Weights of a small transformer language model: 10 heads of 64, 13419 steps.
Each number is 128 + 32 x the weight over its row's rms, rounded and kept within 0 to 255. Layers, rows and columns count from 0. The size above them is the row's rms in percent of the matrix's.

# layer 4 attention query, 640x640, rms 0.0771, rows 597-639, columns 128-191
size [110 107 113 111 112 109 115 111 111 108 110 109 106 110 115 114 104 114 112 111 112 114 116 104 102 111 114 109 105 110 111 112 112 110 117 106 111 105 110 108 114 103 112]
[[103 147 142  82 153 138 130 115 151  99 143  71 169 107  73 208 108 150 180 121 113 112 109 134 106 120 182 156  96  98  71 124 187 159 117 141 184 135 103 105 122  68 139 184 105 138 152  80  68 148 187 140 131 114 140  63 124 136 201 116 165  76 103  73]
 [114 146 144 135 112 160 104 109 131 101 138 134  94 110 156 133 128 121 190 128 117 136 130 143 166 117 113 105 151  93 165 189 137 143 108 121 106 120 112 127 104 126 108 152 149 114  82  94  84 158 151 129 105 119 141 153 160 136 132 161 203 149 111 115]
 [137 154 137  41 119 137  95 197 120 129  83 119  82 114 134 142 110  89 158 127 108 153 109 182 120 134  99 140 179 120 174 106 134 153 107 119 131 123 104 109  90 144 120 141 139 104 203 170 121 173 219 116 133 130 138 193 204 172  77 115 105 138 115 148]
 [133 161 169 123 116 154  50 106 144 105 199 130  90 124 161 137 140 135  85  72 148 155 103 174 133  79 142 165  99 175 109  62 120  78 166 136 165 139  64 115 118 152 111 112 152 130 196  74 129 128 124  87  66 135 124 149 108 180 138 132  84  61  89 123]
 [153 146 156 213 152  90  78 175  87  79  87 112  81 229 176 137 172 108 124 120 103 150 102 146 122 142 113 155 162 144 171 125 137  74  70 131 114 137 124 128 119  92 182 164 130 142 166 181 164 150 118  94 120  65 131 141 148 181 163 107 106 125 146  98]
 [ 93 211 158  87 140  93 128 161 134  92  98 118 177 159 102 144 149 126  82  71 161  80  82 122 144 149 152 153 165  79 141  83 140 113 129 141  86  97 125 191 125 155 120 123 159  99 165 117 165 196 109 113 157 103  77 115 166 130 153 131 142 110 183 122]
 [ 89 163 117 101  82 137 136 166 127 105 140 124 150 143 103 120  68  84 104 166 116 121 122 105 153 110 153 186 122 102 114 152 139 109 162 149 138  93 122  88  95 119 148 159 119 117 149 191 147 130  82  96 158 172 143 167 145 215 154 184 101 144 173  95]
 [119 119 130 116  89 131  88 129 103 102 138  72 137 179 147 102 205 140 132 143 141  96 114 117 138  93 109 129  99  54 132 188 124 174 128 113 148 126 116 140 114  96  92  80  94 136 155 133  78 118 189  87 126 108 154  96 121 187 103 102 102 150 150 113]
 [144 128 176  82 140 108 115 181  93 138 123 155 129 140 156 101 141 181 135 147 132 149 171 117 134 155 119 131 137 108  92 136 111 110  73 139 166 146 105 173 142 110 129  91 132 112 163 181 101 135  74 176 131 107 124 151  66  97 118 134 134 149 175 146]
 [139 166 115 144 178 122  74 148 163 186 137 119 132 140  83 154 138 101 101 147 111 103 120 131 127 115 179 155 155 108 112  89  88 128 177  93 172  96 144 109 160 132 110 213 108  99  87  75 150  95 105 173 104  98 143 239 102 176 118 130 156 119 134 105]
 [143 157  80 161 119 138 120 121 120 151 115 138 146 125 169 148 132 162 108  66 139 138  88 124 191 111 115 160 114 149 174  92 107  88  63 102 122 166 111 136 155  98  82 172 102 126  92 122 125 105 130 118 151 118  75 156  92 114 118 115 115  61 143 138]
 [ 85 161 106 151 124 156  77 103 115 165 100  79 162 110 143  92 112 138 160 144  70 149 144 171 101 146 180 143 117 107 132 158 122  90 127 194 174  43 134  65  89 146 109  87 144 158 182  64 135 116 148  74 165 168 187 151  88 116  98 122 110 117  98  85]
 [156  65 123 181 128 175 135 147 123  91 186 179  90 132 146 185 198 179 103  98 104 103 150 116 146 120 114 170  57 104 133 117 205 189 123  89  95 149 161  94 184 177 135 109 114  86  92  82 150 156 145 124  76  75 161 124 156 115 105 111 152 157 111 217]
 [125 150 133 127 120 125 134 165 110 151 158 173 137 117 155 159 126 101 126 145 123 124 111 143 134  53 129 146  77 142 116 132 125 159 196  99 131 164  87 160 179 104 147 115 142 156  53 186 126 119 116  86 150 161 112 110 125 144  84 161  76 188 132 127]
 [ 51 119 137 161 109 122 162 101 107 132 111 176 106 202 160 160 118 146 147 130 132 123  99 134 155 163 135 157 161 128 196  74  49 185 138 171 111  98  98 152 152 117 122 185 158 144 103  89 143 123 190 107  69  95 138 113 139 126 125 143  57  90 114 169]
 [ 98 139 117 155  96  72  89 158 144 103 233 152 120 168 116 134 154 146 121 128  97  98 137  99 119 110  88  43 108  63 118 153 138 103  95 138 134 162 147 115  98 168 215 116 123 166  54 138 100 137  94 156 165 103 188 194 147 151  98 165 119  75 117 183]
 [143 125 159  75 118 129  71 185 141 153 164 171  67 165 155 135 143 135 125 110 131 130 130  93 125 155 107 155 214  89 166 150 107 147  83 120 135 158  71 123 146 116 124 171 129 141 207 147  79  74  96  66  78 173  85 132 119 133 110 114 115 134 102  82]
 [136  57 138 147 109 108 155 161 129 118 132 136 117  70 138  77 140 128 157  95 158 133 163  94 189 133 116 119 116 139 115  96 119 141 156 119 189 121 144 104 128  96 154 116 131 185 105 101 114 121 178 133 113 142  87 153 103 110 126 164  93 163  87 153]
 [124 132 136 158 103 126 135 102 129 143 197 137 136 121 106 105 181 146 153 109 124 168 144 155 158 153 104 142 138 194 158 101 172 137 185 195  81 179 174 121  83  91 112 106 153 123 215 144 193 121 150 171 157 126 119  81 143 108 159 144 137 194  93  76]
 [129 185  98  99 124 118  91 116 106 120 130 171 139 109 120 110 109  70  87 104 151 115 143 128 139 159 139 167 160 153  83 164  96 142  57 163 118  99 138  64 177 112 187 159 137  95  54 118 111 115 127 105 176 126 133 183  98 120  96  96 127 121  89 167]
 [140 104 145 160 115 138 156 146 121 181 152 117 127 130 169  81 110 161 162 138 143  90  80 139 113 151 111 145 144 154 127 199 128 187 174 114 129 139 168 138  86 154 195 156  91 106 135 135  75 136 166 114 152 116  71 135 121 131 141 111 165 101 126  90]
 [157 118 151 181 104 100 111 108 117 185  88 137 127 100 139 112  58 161 122 116 111  79  72 151  97 143 148 148 165 178 119 134 110  69 148 162 144 176 116 166  88 114 128 121 152 116 125 164 151 150  62 125 122 109 143 167  81 148 114 107 120 108 202 103]
 [148 159 137  57 112 116 117 123 144 147 145 164 125 222 137  89 106 134 100 177 165 126  65 112 102 138 158  80 179 172 150 132 178  65 126 151 137 168 171  93 117 150 122 137 129 124  43 177 125 119 116 105 156 140 115 235 134 180 119 115 126 117 175  81]
 [ 95 100 122 150 181 131 143 161 117  84 160  86  67 132 181  88 167 152 139  70 129 161 129 116 152 151 161  91 120 183 205  92 149  87 181 141  89 100 149  99 140  92 144  33 132 126  65  72 116 110 127  96 141 131  94 129 157  86 176 139 119 103 164 110]
 [ 92  71 126 133 117 122 137 165  57 101  96 170 102 138 136 155  99 100 164 129 127 111 144 132 130 113 126 141  90 143 109 111 107 148 104 127 137 113 119  82 108 118 161  92 111 125 159  81 122 146 119 161 158 123 141 154 166 166 104 170 128 162 133 142]
 [120 147  80 176 124 124 192 101 134 135 129 128 133 125 164 113 122 152 131 120 104 155  92 116 175 115 158 177 105  10 129 140 136  76 115 123 133 162  98 130 136 153  75 125 150 158 112 119 152 137 112 131 103 123  87  57 123 128 171 141 139 110 135  84]
 [134 134 149 194 176 169 180 107 162 126 134 104 105 115 122  89 121 119 130 175 142  78 175 145 135 109 115  93 114 118 157 169 117 128 135 127 150 112 118 143 151 111 110  75 131  99 160 135 127 133 133  95 122 111 100  61 122 110  85 109 133 149  69 152]
 [ 96  88 142 157  95 112 144 183 138 108  66 107 118 141 107 163 128  60 141 137 146 115 100 102 146  54  80 178 134 101 106  93 139 143 205 200 111 163  88 139 173 127 106  92 133 118 103 115 146 131 134 159 178 130  70  82  81  90 118 106 136 151 103 137]
 [119  72 187 138 100 110 131 126 137 157 175 165 149 126 146 166  93  90  90 124 129 136 149 119  97  75 123 102 112 152 121 111 108 144 164  73 140 100 132 113 150 118 130  80 116 141 102 151 177  99 142 132 161 104 168  54 133 146 111 119 177 144 132 162]
 [123 110 128  92  79 126  89 131 147 119 115  70 144 170 142 105 101  71 156  80  89 135 204 126 156 100 126  53 156 168  90 146 130 110  76 105 151 211 127 164 130 177 146 124 133  90 146 186  98 159 156 165 110 133 127 177 132 164 196 132  63 138 109 121]
 [122  91  89 106  95 112 108 142  62 121 159 138 130 111 141 116 153 136  77  86 135 103  96 141 136 111 188 100 106 136 132 122 126 129 172 137  72  84  96  86 145  56 134 135 138 179 151 122 124 133  59 190 134 114 129  90 109  97  50 162 219 125 129 137]
 [117 126 135 145 132 136 159 171 118 108 112 182  90 146 158 115 113 135 184  92 148  83 116 143 107 104 114 137 105  66 121 112  93 138 155 158 119  87  93 122 143 110 162 215 113 155 167 167  90 128 159 135 160 172  70 169 126  67 166 109 149 145 118 169]
 [ 73 104 124 147 153 123 132 130 137 125 153 102 145 137 109 147 133 135  98 143 114 149 123  99 142 108 138 183  93 153 119 133 107 146  64 122  75  92  60 115  70 116 116 141 110 128 111 161 132 101 124  93  97 137 123 153 113   7 170 132 120 115 151 114]
 [117  90 115 174  85 166 140  51 106 141  99 173 180 216 151 177 137 157 129 118 124 191  92 126 102 153 112 215 187 144 145 137 148  66 151 116 122 182 122  92  87 129 120 127 148 141  61  57  97 101  67 111 128 109 126 137 139  72 199 154 105  99 100 158]
 [ 75 136 123 114 102 135 111  93 159 104 157 103 145 127 139 174 117  74 122 114 165 134  44 124  62 172 138 123 158 131  71 122 126 162 130 141 191 209 140 114 170 114 104  93 115 117  93 143  50 158 143  84 121 106 215 116 125 148 116 152 167 152 136 127]
 [139 131  86 123  43  89 103 111 116 163 142  50  96 145  67 115 182 172 126 153 161  94  78 167 117 172 187 151 127  96 137 149 137 128 127 130  64 139 147 139 129 108 115 141 153  98 143  75 134 127 145 174 136 124 128 182 134 123 114 157 192 135 108 161]
 [109 152  78 135 146 108 118 110 127  94 155 100 139 126 111  90 178 104 181 105 120  83  71 121  75 213 170 149 147 119 204 104 117  98 149 102 125  71 140 147 163 135 126  75 135 105 193 117  73 136 116 111 123 120 159 176 104 130 159  69  96 128  98 152]
 [113 170 138 161 107 135 125 181 123  69 122  66 118 141 109 145  60 169 151  97 134 157 117 102 136 101 123 184 168  73 128  75 195 158 102 115 108  97 126 109 144 134 120 158 104  50 163 151 146 107 170  92 139 125 117 120 173 179 151 106  79  86  74 154]
 [117 156 132  98  92 123 131 198 157 105 172 165 124 134 131  94 163 111 128  97 142 107 192  89 142 146  85 186 123  71 139 112 143 122 182 145  86 164 144 162 116 152 112 183 152  62 132 116 158 114 117 139 126  81 118 165 169 136 148  98 140 116 129 116]
 [173 164 171 159 131 112 162  91 115 126 146 105 128 129 104 142 159 133 121 165 147 158 113  97 150 177 101  75 121 141 109 101 175 199 109  54  56 148 144 112 186 114 149  86 120 141  85 172 151 178 100 101  82 123 171  59 150 115 137 151 160 119 151 111]
 [155  55 103 130 111 127 136 172 128 102  92 135 151  91 124 191  91 121 117 180 123  88 149 128  72 190 117 138 141 138  76 133 142 182  72 140  71  99 102 135 119 141 130 100 148 127 112 152 113  81  81  90 122 133 164  71 114 155 148 107 128  93 136  61]
 [133 134  91 124 133 131 166 101 189 151 170 167 149 104 163  88 120 121 121 128 149 131  82  74 145 142  81 119 114 120 177 124 143 175  96 137 161 151 120 155 119 123 107 133 144 158  88 173 180 156 120 147 109 140 129 205 125  83  75 131 163 207 160 119]
 [121 121  91 129 172 156 104 158 209 181  76  74  69  99  96 152  92 118 118 113 121 137  95 136 146  95 133 115 173 158 121 133 151 133 128 184 111 103  81  76 144  99 158  65 133 159  89 118 104 146  93  65 109 154 134 173 186 135 101 119  97 140 128  97]]
# layer 4 attention key, 640x640, rms 0.0761, rows 597-639, columns 128-191
size [112 108 109 107 112 108 109 110 110 104 108 108 113 111 117 111 101 111 105 109 107 108 116 104 120 108 114 110 107 109 108 108 113 114 110 108 106 106 108 102 106 101 110]
[[151 141 150 128 116 116 126 132 139 155 162 131 149  82 124 115 123 182 205 142 137 121 138 117 202 195 134 154 178 181 131 183  99 157 132 158 150 125 140 122 149 135  45 144 114 114 107 154  82 171 115 159 159 117 152 157 145 108 165 145 170  30 135 179]
 [ 96 157 125  88 158 121  98 179 139 115 112 118  66  66 125 178 126  70 148 145 141 140 135 133  44  99 184  88 146 116 155 148  84 166  65 158 200 131 176 173 110 105 181 107 152 117 114  70 114 160 100 151 158  89 197  89 130  84  75 166 248 118 137 127]
 [157 141 113 113 101 113 124 171  84 155 133  50  96  89 113 128 103 145 188  89 141 157 123 112 101 113 118  93  90  72 150 144 101 100 115 120 149 120 163 137  63 159 116 116  61 119 101 156 155 148 126 116 163 197 167 103 164 160 138  76 134 141 149 150]
 [146 136 128 112 151 134 109  40  65 182 143 165 120 169 152 110  92  88 140 119 106 142 129 133 137 136 113 112 172 190 147 131 173 159 137 127 179 162 124 135  86 143 118 136 102 109 107 119 118  89  76  63 147 193  68  47 146 143 136 105 150  77 147 102]
 [166  99 138  87 115  71 180 149 123 146 121  77 136 109 151 128 152 110 127 144 172 141 147 134 102  95 119  75 143 114 110 144 175  98  29  81 121  80 169 114 134 116 102 130 101 111 165 156 164 132 112 119 149 184 166 140 169 121 123 167  58 146 137 143]
 [109  89  75 113  92 100 153 128 151 181 105  82 132 130 111 182 161 111 129 130 190 132 107 112 188  71 136 226 158  99 121  93 197 111 153  78 162 140 172 182 132 149  97  86 107 112 138  98 141 130 110 159 117 137 198 149 164 120 129 123 151 154 186 109]
 [109 193 107 172 182 124 104 129  92 187  89 104 114 111  82 146  51 158 104 110 117 128 125 119 131  91 109 123 166 148 160 147 143 185 139  93 183 108 136 139 142 175  90 119  75 105 150  69  93  68  97 146 132 131 132 172  93  83 146 144 139 136 123 141]
 [128  64 108 109 105 115 128 114 128 150 143 167 161 117 125 171 154 100  92 146 107 112 117 110 163  95 126 137 137 151 131 151 156 151 130 125 120 138  94 115  74 131 132  91 144 175 125 147 189 194 122 131 115 158 140 213 126 171 142 159 153 103 121 108]
 [106 178 101 105 140  98 154 115  79 137 116 154 110 110  71 123 101 160 122 106  90 150 164 125 119  64 105 113 167  62  78 116 168 168  64 134 107  88 162 129 131 163 112 128 118 182  53 158 140 160 138 136 150 156 148 109 149 115 164 143 103 118 138 139]
 [100 124 144 120 136 118 134 103 101  88 175 174 119  63 155  64  52 171 151 127 134 122 206 119 129 115 142 111 144 155 145  83 104 174  93 116 144 157 112 130 114 124 139 182 115 129  82  72 145 138 150 148 133 141  93 195  78 121 160 144 125  90 139 110]
 [129 109  69 178 108 134 108 123 151 143  96 124 132 121 117 144  93 173 127 128  98 154 138 143 160 106 116 164 114  80 115 139  87  68 141 113  98 151 142 165  90 149 158 165 186 127 162 115 105 159 167 105 137 150 159 125 115 105 119 135 114  77 139 148]
 [139  97 132 133 140 143 135 117 102 107  87 142 171 105 122  74 114  87 115 151 166 108 143 111 106 184 132  71 119 154 127 158 151 134  77 133 150 123 125 137 130 128 144 120 122 207 124 101 159 104 143 154 160 105 127 164 207 103 173 140  86  98 136  98]
 [184 102 165 192 117 155 117 123 125 114 101 179 145 132 139 129 177 131 198  81 169 140 136 115  83 179 164  74 145  99 131 157 146 109  84 144 115 124 149 181 145 167 101 160 125 127 120  86 161 174 170 109 159 129 150 101 159 145  56 129 105 113  99 129]
 [135 134 146 137 113 143 162 158 117 122 103 130 129 113  97 110  57 125 107 115 116 125  82 121 152  96 110 103 115  96 180 116  98 167 131 184 124 111 153 121  98 113 109 153 122  79  99 156 121 174 150 151 164 179 130 115  94  98 121 152 148 153 100  98]
 [113  63 114 214 139 120 135 165 133 210  42 173 163 141  95 141  24 190 133 104 117 109 140 142 119  87 136 183 117 107 109 130 124 188 157 176 136 144 126 186 110 149 115 103 145 137 124  62  80 154 141  88 162 141 147  78 165 129 154 134 125 114 161  79]
 [101 132 125 131 136 145 149 117  98  76 132 134 189  67 138 157 115 114 150 101  65 118  75 161 124  95 111  98  47 166 147 149 109 106 117 137  91 152 110 151  93 182 157 152 136 150 162 131 150 128  82 101 196 152 122 177 175 169  84 129 114 157  87  88]
 [ 86 152 119 131 118 112 108 145  98 148 143 113 135 147 143 144  87  95 210 124 141 111 116 146 126 122  56 144 147  92 123  82  88 147 143  24 191 133 188 151 144 122  89 146  83 109 155 152 114  80 151  85 155  61 169 164 120 137 112 153 182 121 105 156]
 [113 179 113 118  84 110 124 195 132 182 126 113 155 150 124 108 140 153 118  61  92 152 129 112 226 107 127 143 140 125 144 108 103 123  38 128 111 170 130 111 123  90 165  91 103 126 104  98 119 146 172 154 110 179 150 133 103 164  77 213 163 104 101 147]
 [160 122 117 122 162 115  94 137 129  50 165 160 164 176  75 163 211 125 106 151 111 121 189  88 126 172 138 168 140 104 146 112 140 134 169 151 119 144 135 102 174 138 128 156  90 136 138 213 179 180 137 160 126 134  51 165 125 118 159 106 165 165 133  44]
 [141  96 174 118 174 117  92 207 144 107 166  80 113  66 139 113 117 116 126  61  98 138 114 147  98 142 100 180 147 141 122 140  96 155 125 149 144 145  79 165 136 141 146 134 129 151 141 183 135 127  77 121 152  78  64 111 116  87  97 104 115 132 101  97]
 [114 138 154 161 111 119 184 119 144 128 136 112 102 102 145  84 147 124 133 130 180 156 141 157  68 141 175 152 168 129 184 183 183 137 122 169 128 119 168 117 112 105 157 199 143 107 155 108 100 134 137  85 104 123 122 150 108 159  98 126  86  74 149  62]
 [ 64  99 125 161 108 114 114  63 137 118  83 150 124  71 162 116  93 138  77 119 136  88  94 113 149  67  80 245 172 127 120  49 138  89 238 121 103 170 125 113 141 145 125 175 178 114 218 120  61  84 119 107 113  74 147 128  98 111 187  65 166 131 135 108]
 [196 165 108 129 102 128 146  96 123  90 103 150 169 144 121 123 149 109  94 141 172 170 120 112 168 138 123 106 150 144 137 180 140  94 126 113  80 130 205  81 130 132 163 123 131 149  92 185 125 161 100 189  75 138 155 225 127 160 137  78  99 113 108 141]
 [123 106 127 156 111 166 168 118 103 137 171  86 158 135 163 164 173 143 176 153 161 164  99 152  93 121 119 138 146 116 112 138 108 157 171 157  77 138 179 121  98  97 120 166 124 129 107  46 124 109 162 128  70 158 148 149 146 129 143 138 106 129 136 122]
 [ 45 165 183 153  88 125 128 108 151 175  91 100 118 136 168 117 104 110 106  94 181 147  81 140 104 113 109 119 109 199 104  82  96 156 136 137 137 111 144 128 116 128 156 127 147  87 145 154 131 127 147 167 139  48 167 175 166  93 143 107  72 114 105 100]
 [ 78 137 184 179 147 162 112 135  89 140 110 137 107 137 116 107 111 110  93 104  95  83 129 110 161 169 141 139 120  70 167 113 173 135 176 202  72 137 103 141  95 141 170 143 163 114 152 121 180 232  77  82 202  86 140  86 135 123 198 133 190  89 124 135]
 [133 141  96 124 136 115 126  92 146 105 167 111 150 184 144 116  90 118 168 116 116 128  82 143  70 127 132 116 163 178 182 121 129 138 118 173 129 114 128 150 136 113 105 130 148  84 148 102 109 134 130  85 178 116 131 146 159 136 127  59 121 158 109 162]
 [158 112 126  87 126 133  52 137 157 150 139 168 107 171 110 143  91  79 119 172 121  77  83 120 151 105 139 106 125 148 159 116 166 164 135 145 113 142 134 101 102 139  79 134 116 154 124 104 184  54 114 114 188 136 129 113 112 154 128 119 126 154  75 122]
 [153 154 158 184 109 134  90 135  88 133 137 118 137 161 156 139  98 109 157 178 140 167 137 150 147 135 104 175  93 190 130 110  88 144 138  95  86 114  55 134 150 108  87 123 146 110 104 185 122 137 148 122 154  88 146 100 119 141 136 127 135 112 152 137]
 [171 104  62 106 134 107  85 135  96 183 138 141 107 121 140 102  71  98 149 146 140 132 168 156 155 129 140  87  89 125 115 104 142 148  78  86  89 126 159 146  61  77 120 153 125 128 221 144 164 170 148  86 118 155 123 188 186 182 123 107 141 158 172 111]
 [147  97 105 120 103 111 122  94 127 136 177 136 161 116  98 158 136 131 149 121  91 121 123 148 146 143 154 115 121 108  90 140 129 113 115  86  53 114 120 138 117 129  97 137 101 130 172 128  73 135 146 177 164 120 106  37 108 152 161 138 174  60  96  44]
 [154 115 137 111 108 157 172  99 163  91 161 110 154 159 108 128  77 112  83 162 134 146 139 130  65  83 137  49 124 115 186  88  47 118 126  78 137 107 133 128 148 132 192 115 174 102 150 172 147 144 207 153 117  66  95 157 160 133 167 154  67 125 101 127]
 [ 77 128 152 102 125 166 159  77 108  84 149 146 131 158 146 114 135 121 108 161 174 184 149  96 122 138 104 110  96 146 116 133 122 133 106 177 104 139 108 120 131 132  99 138 116 157 126 109 198  92 129 121  39 158 157  32 155  99 192 155 152 150 113 133]
 [162  85 147 160 169 140 105 142 130  75 100 132 141 171  94  87 136 123 150 109  94  80 125 143 146 114  94 120 197 183 125 172 134  99  76 120 111 168 149 143 121 123 165 149  96 158 100  58 187 126 132  74  98 118 114 136 132  93 143 154 115  92 138 121]
 [134  43 111 153 109 116 106 157 130 144 127 151 126 180  94 182 158  88 108 168 150 116 109 102 115 148  97  91 174  92 136 140  99 156 133 190 141 144 137 139 149 111 206 153 162  84 166 209  89 135  92 133 128 126 179 153 142 168 168 128 117 105  75 164]
 [150 139 126 116 116 136 132 120  70 175 151  86 160  72 128 130 141 147 110 130 141 132 107 116 149 148 169 167  50 155 102 101  80 137 119  29  99 110 115 100 101 118  93 116 144 190 127 145 110  54 140 135 133 144  88 173 128 134 139 107 104 137 143 141]
 [ 79 173  84 115 131 123 171  97 135 126  88  86 132 134  84 120 147 161 139  93 113 140 128 120 142 178 136 161 147 122  95 131  90 135 122 169 115 160 181 131 157 147 150  41 170  43 164  47 148 145 114 130 107 142 132 172 125  82 132 145 140 135 128 114]
 [149 166 174 141  43 119  74 138 101 107 150 158 130 122 134 129 129  85 165 136 155 124 139 140 160 144 108 173  81  92 168  93 105 154 130 114 128 156 108 116  86  98 118 122 141  77 111  97 188 106  98  48 106  99  97 176 114 126 136 149 167 155 138 138]
 [171  97 159 123 122 144 150 168 154 114 114 180 122 142 144 124 184  27 155 113 145 105 122 131 128 180 149 130 105 164 106 131  84 166 140 167  58  92 130 102  83 130  99  89 207 125 109 145 101  99 106  93 175 150 144 150 188 107 127  91  89 127 157 136]
 [ 84 190 105 111  93 147 118 156 145 115 177  84 104  95 132 107 123 153 112 180 152  90 113 138  98 122 132 121 186 165 118 172 150 160 169 128 120 141  37 111 141 151  73 107 131 155 137 150 147 173 102 102 112 118  89 146 160 128  98 176 125 189 136 122]
 [119  68 118 139 137 112 116  80 159 126 139 162 152 103 105 174  47 136 126 181 127 128  94 142  75 118 160 159 145 110  43 138 108 189 123 163  53 136 148 133 189 102 120 135 152 126 183 147 149 121 137  95 146 150 134 143 142 157  72 106 109 127  94  99]
 [168 193 112  87 149 165 156 114 166  98 150 177 148 125 133 113  96 115 114 167  69 141 150 124 102 158 141 166  96 134 105 149 110 102 180 153 121 143 141 128 131 115  74 101 120 184 114 169 146 118  96 171 155 193 121 131 181 128 135  75 139 204 138  80]
 [191 125  94 149 143 144  97 131 106 159 144 181 138 165  99 183  86 143 142 119 139 113 108 141 128  90  79 139 116 147  33 171 168 133 142 178 127 112 109 113 178  99  84 136  70  65 172 150 158 174 120 111 120 159 106 107 116 161  79 118  96 154 174 137]]
# layer 4 attention value, 640x640, rms 0.0811, rows 576-585, columns 128-191
size [101 102 102  97  96 107  95 105 110  93]
[[103 152 164 103 125 144  96  88 148 142 109  79  83 105 110 109 146 142 120  89 123  97 104 160 101 138 126 111  78 143 120 133  93 138 212 149  95 171 177  29 200 117 152 184 131  89  91 160  79  93 135 164 206 129 138  45 150 121 118 155 111 153 159 131]
 [142 110 111 123 152 120 141 167 114  65 103 142 136 143 175 148 123 120 116 123 139 188  91  94  88  81 191 136 100 123 102  99 129 149 106 112 138 117 128 137 171 141 136 144 173 139 136 142 108 134 132 118 137 146 142  91 130 212 160  89 105 116 174 156]
 [155 108 114 137 122 169 117 153 147  83 107 173 133 153 164 112 118  97 131 173 127 108 150 159 135 114 149 149 200 165 156 109 109 108  67 196 102 102 101  92 114 119 157 141 135 121  85  98  35 113 169 102  83 128 102  96 124 138 190 103  98 133 103 153]
 [ 67 159 167 135 107 170  79 149 135 113  75 142 139 132 160 108  74 176 122 175 133 108 180 160  87 106 112 182 118 121 160 125 162 106 118  93 151 118 152 133 176 108 137 159  92 125 151 152 124 129 175 123 147 150 116  72 117 114  86  99 108 102 126 102]
 [105 142 100 127 141 100 164 138 131  28 117 149 144 128 122 105  90 132 104 104 126 155 139  81 159 109 145 153 140 107 161 102 142 102 165  89 111 158 187 163 180 150 137 175 144 132 128 137 169 109  58  77 178 137 145 147 113  89  85 141 140 137 162 167]
 [109 175 154  98  99  68 118 169 129 184 191  98 121 166 191 127  73 125 110 139 136  59 128  89 125  95 189 130  96  99 134 142  93 136 160 159 115 159 111  87 134 121 109 113 115 132 148 104  74 100 104 134 155 153 114 139 110 154 138 116 176 115 124  86]
 [152 119 123 119 139 113 104 128 135 155  94 177 128 149 171 112 109 126 165 152 125  91 133 124 127 179 117 159 120  93  97 123  98 138 123 114 143 150  80 143 151 122 134 195  97  86 122 140 100  98 145 150 102 149 105 117 167 141 156 143 142 172 117 110]
 [137 161  82 108 130 119 134 103 153 131 168 170 147  82 101  77  90 113 152 137 151 157  98 127 105 163 146 208 202 160 144 148 135  52 133  79 161 177 153 105  99 148 109  67 136 141 160 139 145 106 136 117 106 148 169 137  75 227 135 114 118 128 126 111]
 [147 177  79 123 119  80  61  82  85 143 164 144 120 105  88  97 225 116  81 107 136 140  94 172 151 145 104 172 168 171  70 130 100  73 121 160 117 146 131 100  79 161 122 149  84 146 114 122  71 134 220 123 159 122 111 157 105 167  68 150  51 147 151 135]
 [122 196  93 101 119 141 140 227 110 145 156 180 136 134 186 127 189 138 132 129 134  95 188 100 155 105 125 103 105 134  74 128 118 132 137 154 135 118 109 185  88 164 127 160 132 159 135 144 142 120 118 132  39 114 115  97  36 129 143 115 140 156 140  60]]
# layer 4 attention output (transposed), 640x640, rms 0.069, rows 576-584, columns 128-191
size [ 93 107 105  99 100 101  95  96  86]
[[136 115  71 149 142 125  84 122 153 118 142 148 150 105 134 129  89 103 105 194 160  91 178  98 125 165 147 102 139  96 153 176  76 127  90 119 202 147  71 178 118 101 153  89  81 149 158  99 141  96 117 112  87 128 160 174 120  84 100 158 119  97 181  89]
 [ 96  94 121 128 101 179 132 105 138 102 175 162 137 141  67 169  81 161 141 155  98 165 206 121 124 114 168 148  82 177  77 166 127  90  92 100  78 179 142  69 116 149 143 132 129 146 138 182 157 141 134 130 134  79 140 132 219 117 111 155 200  93 127 145]
 [165 154 105  88 137 202 149 147 117 112 137 140 101 203 121 100 136 116  96  94  99 155 143  93 128 166 144 108 100 132 115  97 124 121 141  72 157 101 115 142 158 100 150 120 134 115 137 132 153 150 109 112 128  81  81 101 121 173 146 170 221 154 120 133]
 [193 178 137 176 147 153 152 129 163 106 144 171 140 118 119 202 142 185 162 131 176  96 128 113 167 142 125  99  69  97 121 117  92 136 149 108 124 154  80 130 148 143  86  88 118 145 105 177 107 139 150 157  92 150 120 122 159 143 108 122 109 198 182 144]
 [156 117 160  97  99 235 120 129 141 171 128 143  54 140 143 181 173 148 126 194 108 114 113 126 125 112 118 124  41 172 108 116 127 147 158 186 114 100  97  93 136 153 119 120 133 111 106 148 118 164  88 141 116 110 154 107 150 176 182 132 154 125 115  76]
 [128 121  99 131 112 130 121 106  92 140  88 113  64 115 140  94 147 118 140 123 106 104 115 141  88 142 151 108 197 113 148 156 169 174 136 122 141 154 140 158 117 135 114 174 161 118 105 120 109  63 129 135 138 124 106 193 125 123 176 142 111 170 153 166]
 [131 138 105 203 104 128 133 137 106 170 185 124 163  79 111  99 128 128 133  89 152 130 110 128  86 189 171  93 128 125 163 156 137 171 143 111 131 105 140 126 133  89  79 108 126 112 127 128 203 137 160 152 176  81 134  92 111 140 177 123 161  88 163 129]
 [105 159  92 125  75 120  80  93 114 156  43 121 142 155 207  98 157 159 114  99 174 112 182 179 108  67 115 103 152 101 189  89  65 125 148 126 139  71 103 118 144 164  97 154 202 115 148 156 144 102  76 124 152 116 130 174 116 108 191 140 212  92  87 122]
 [ 89 119  95 176 164  98 164  85  96 149 113 114  78 106 190 126  93  98 147 150 174  93 146 120 149  57 144 139 132 115 126  92 103 100  94 103 167 136 137 172 182 134 142 119 186 147 150 132 179  82  36 116 112 137 173  84  80 108 114 118 156  78 152  52]]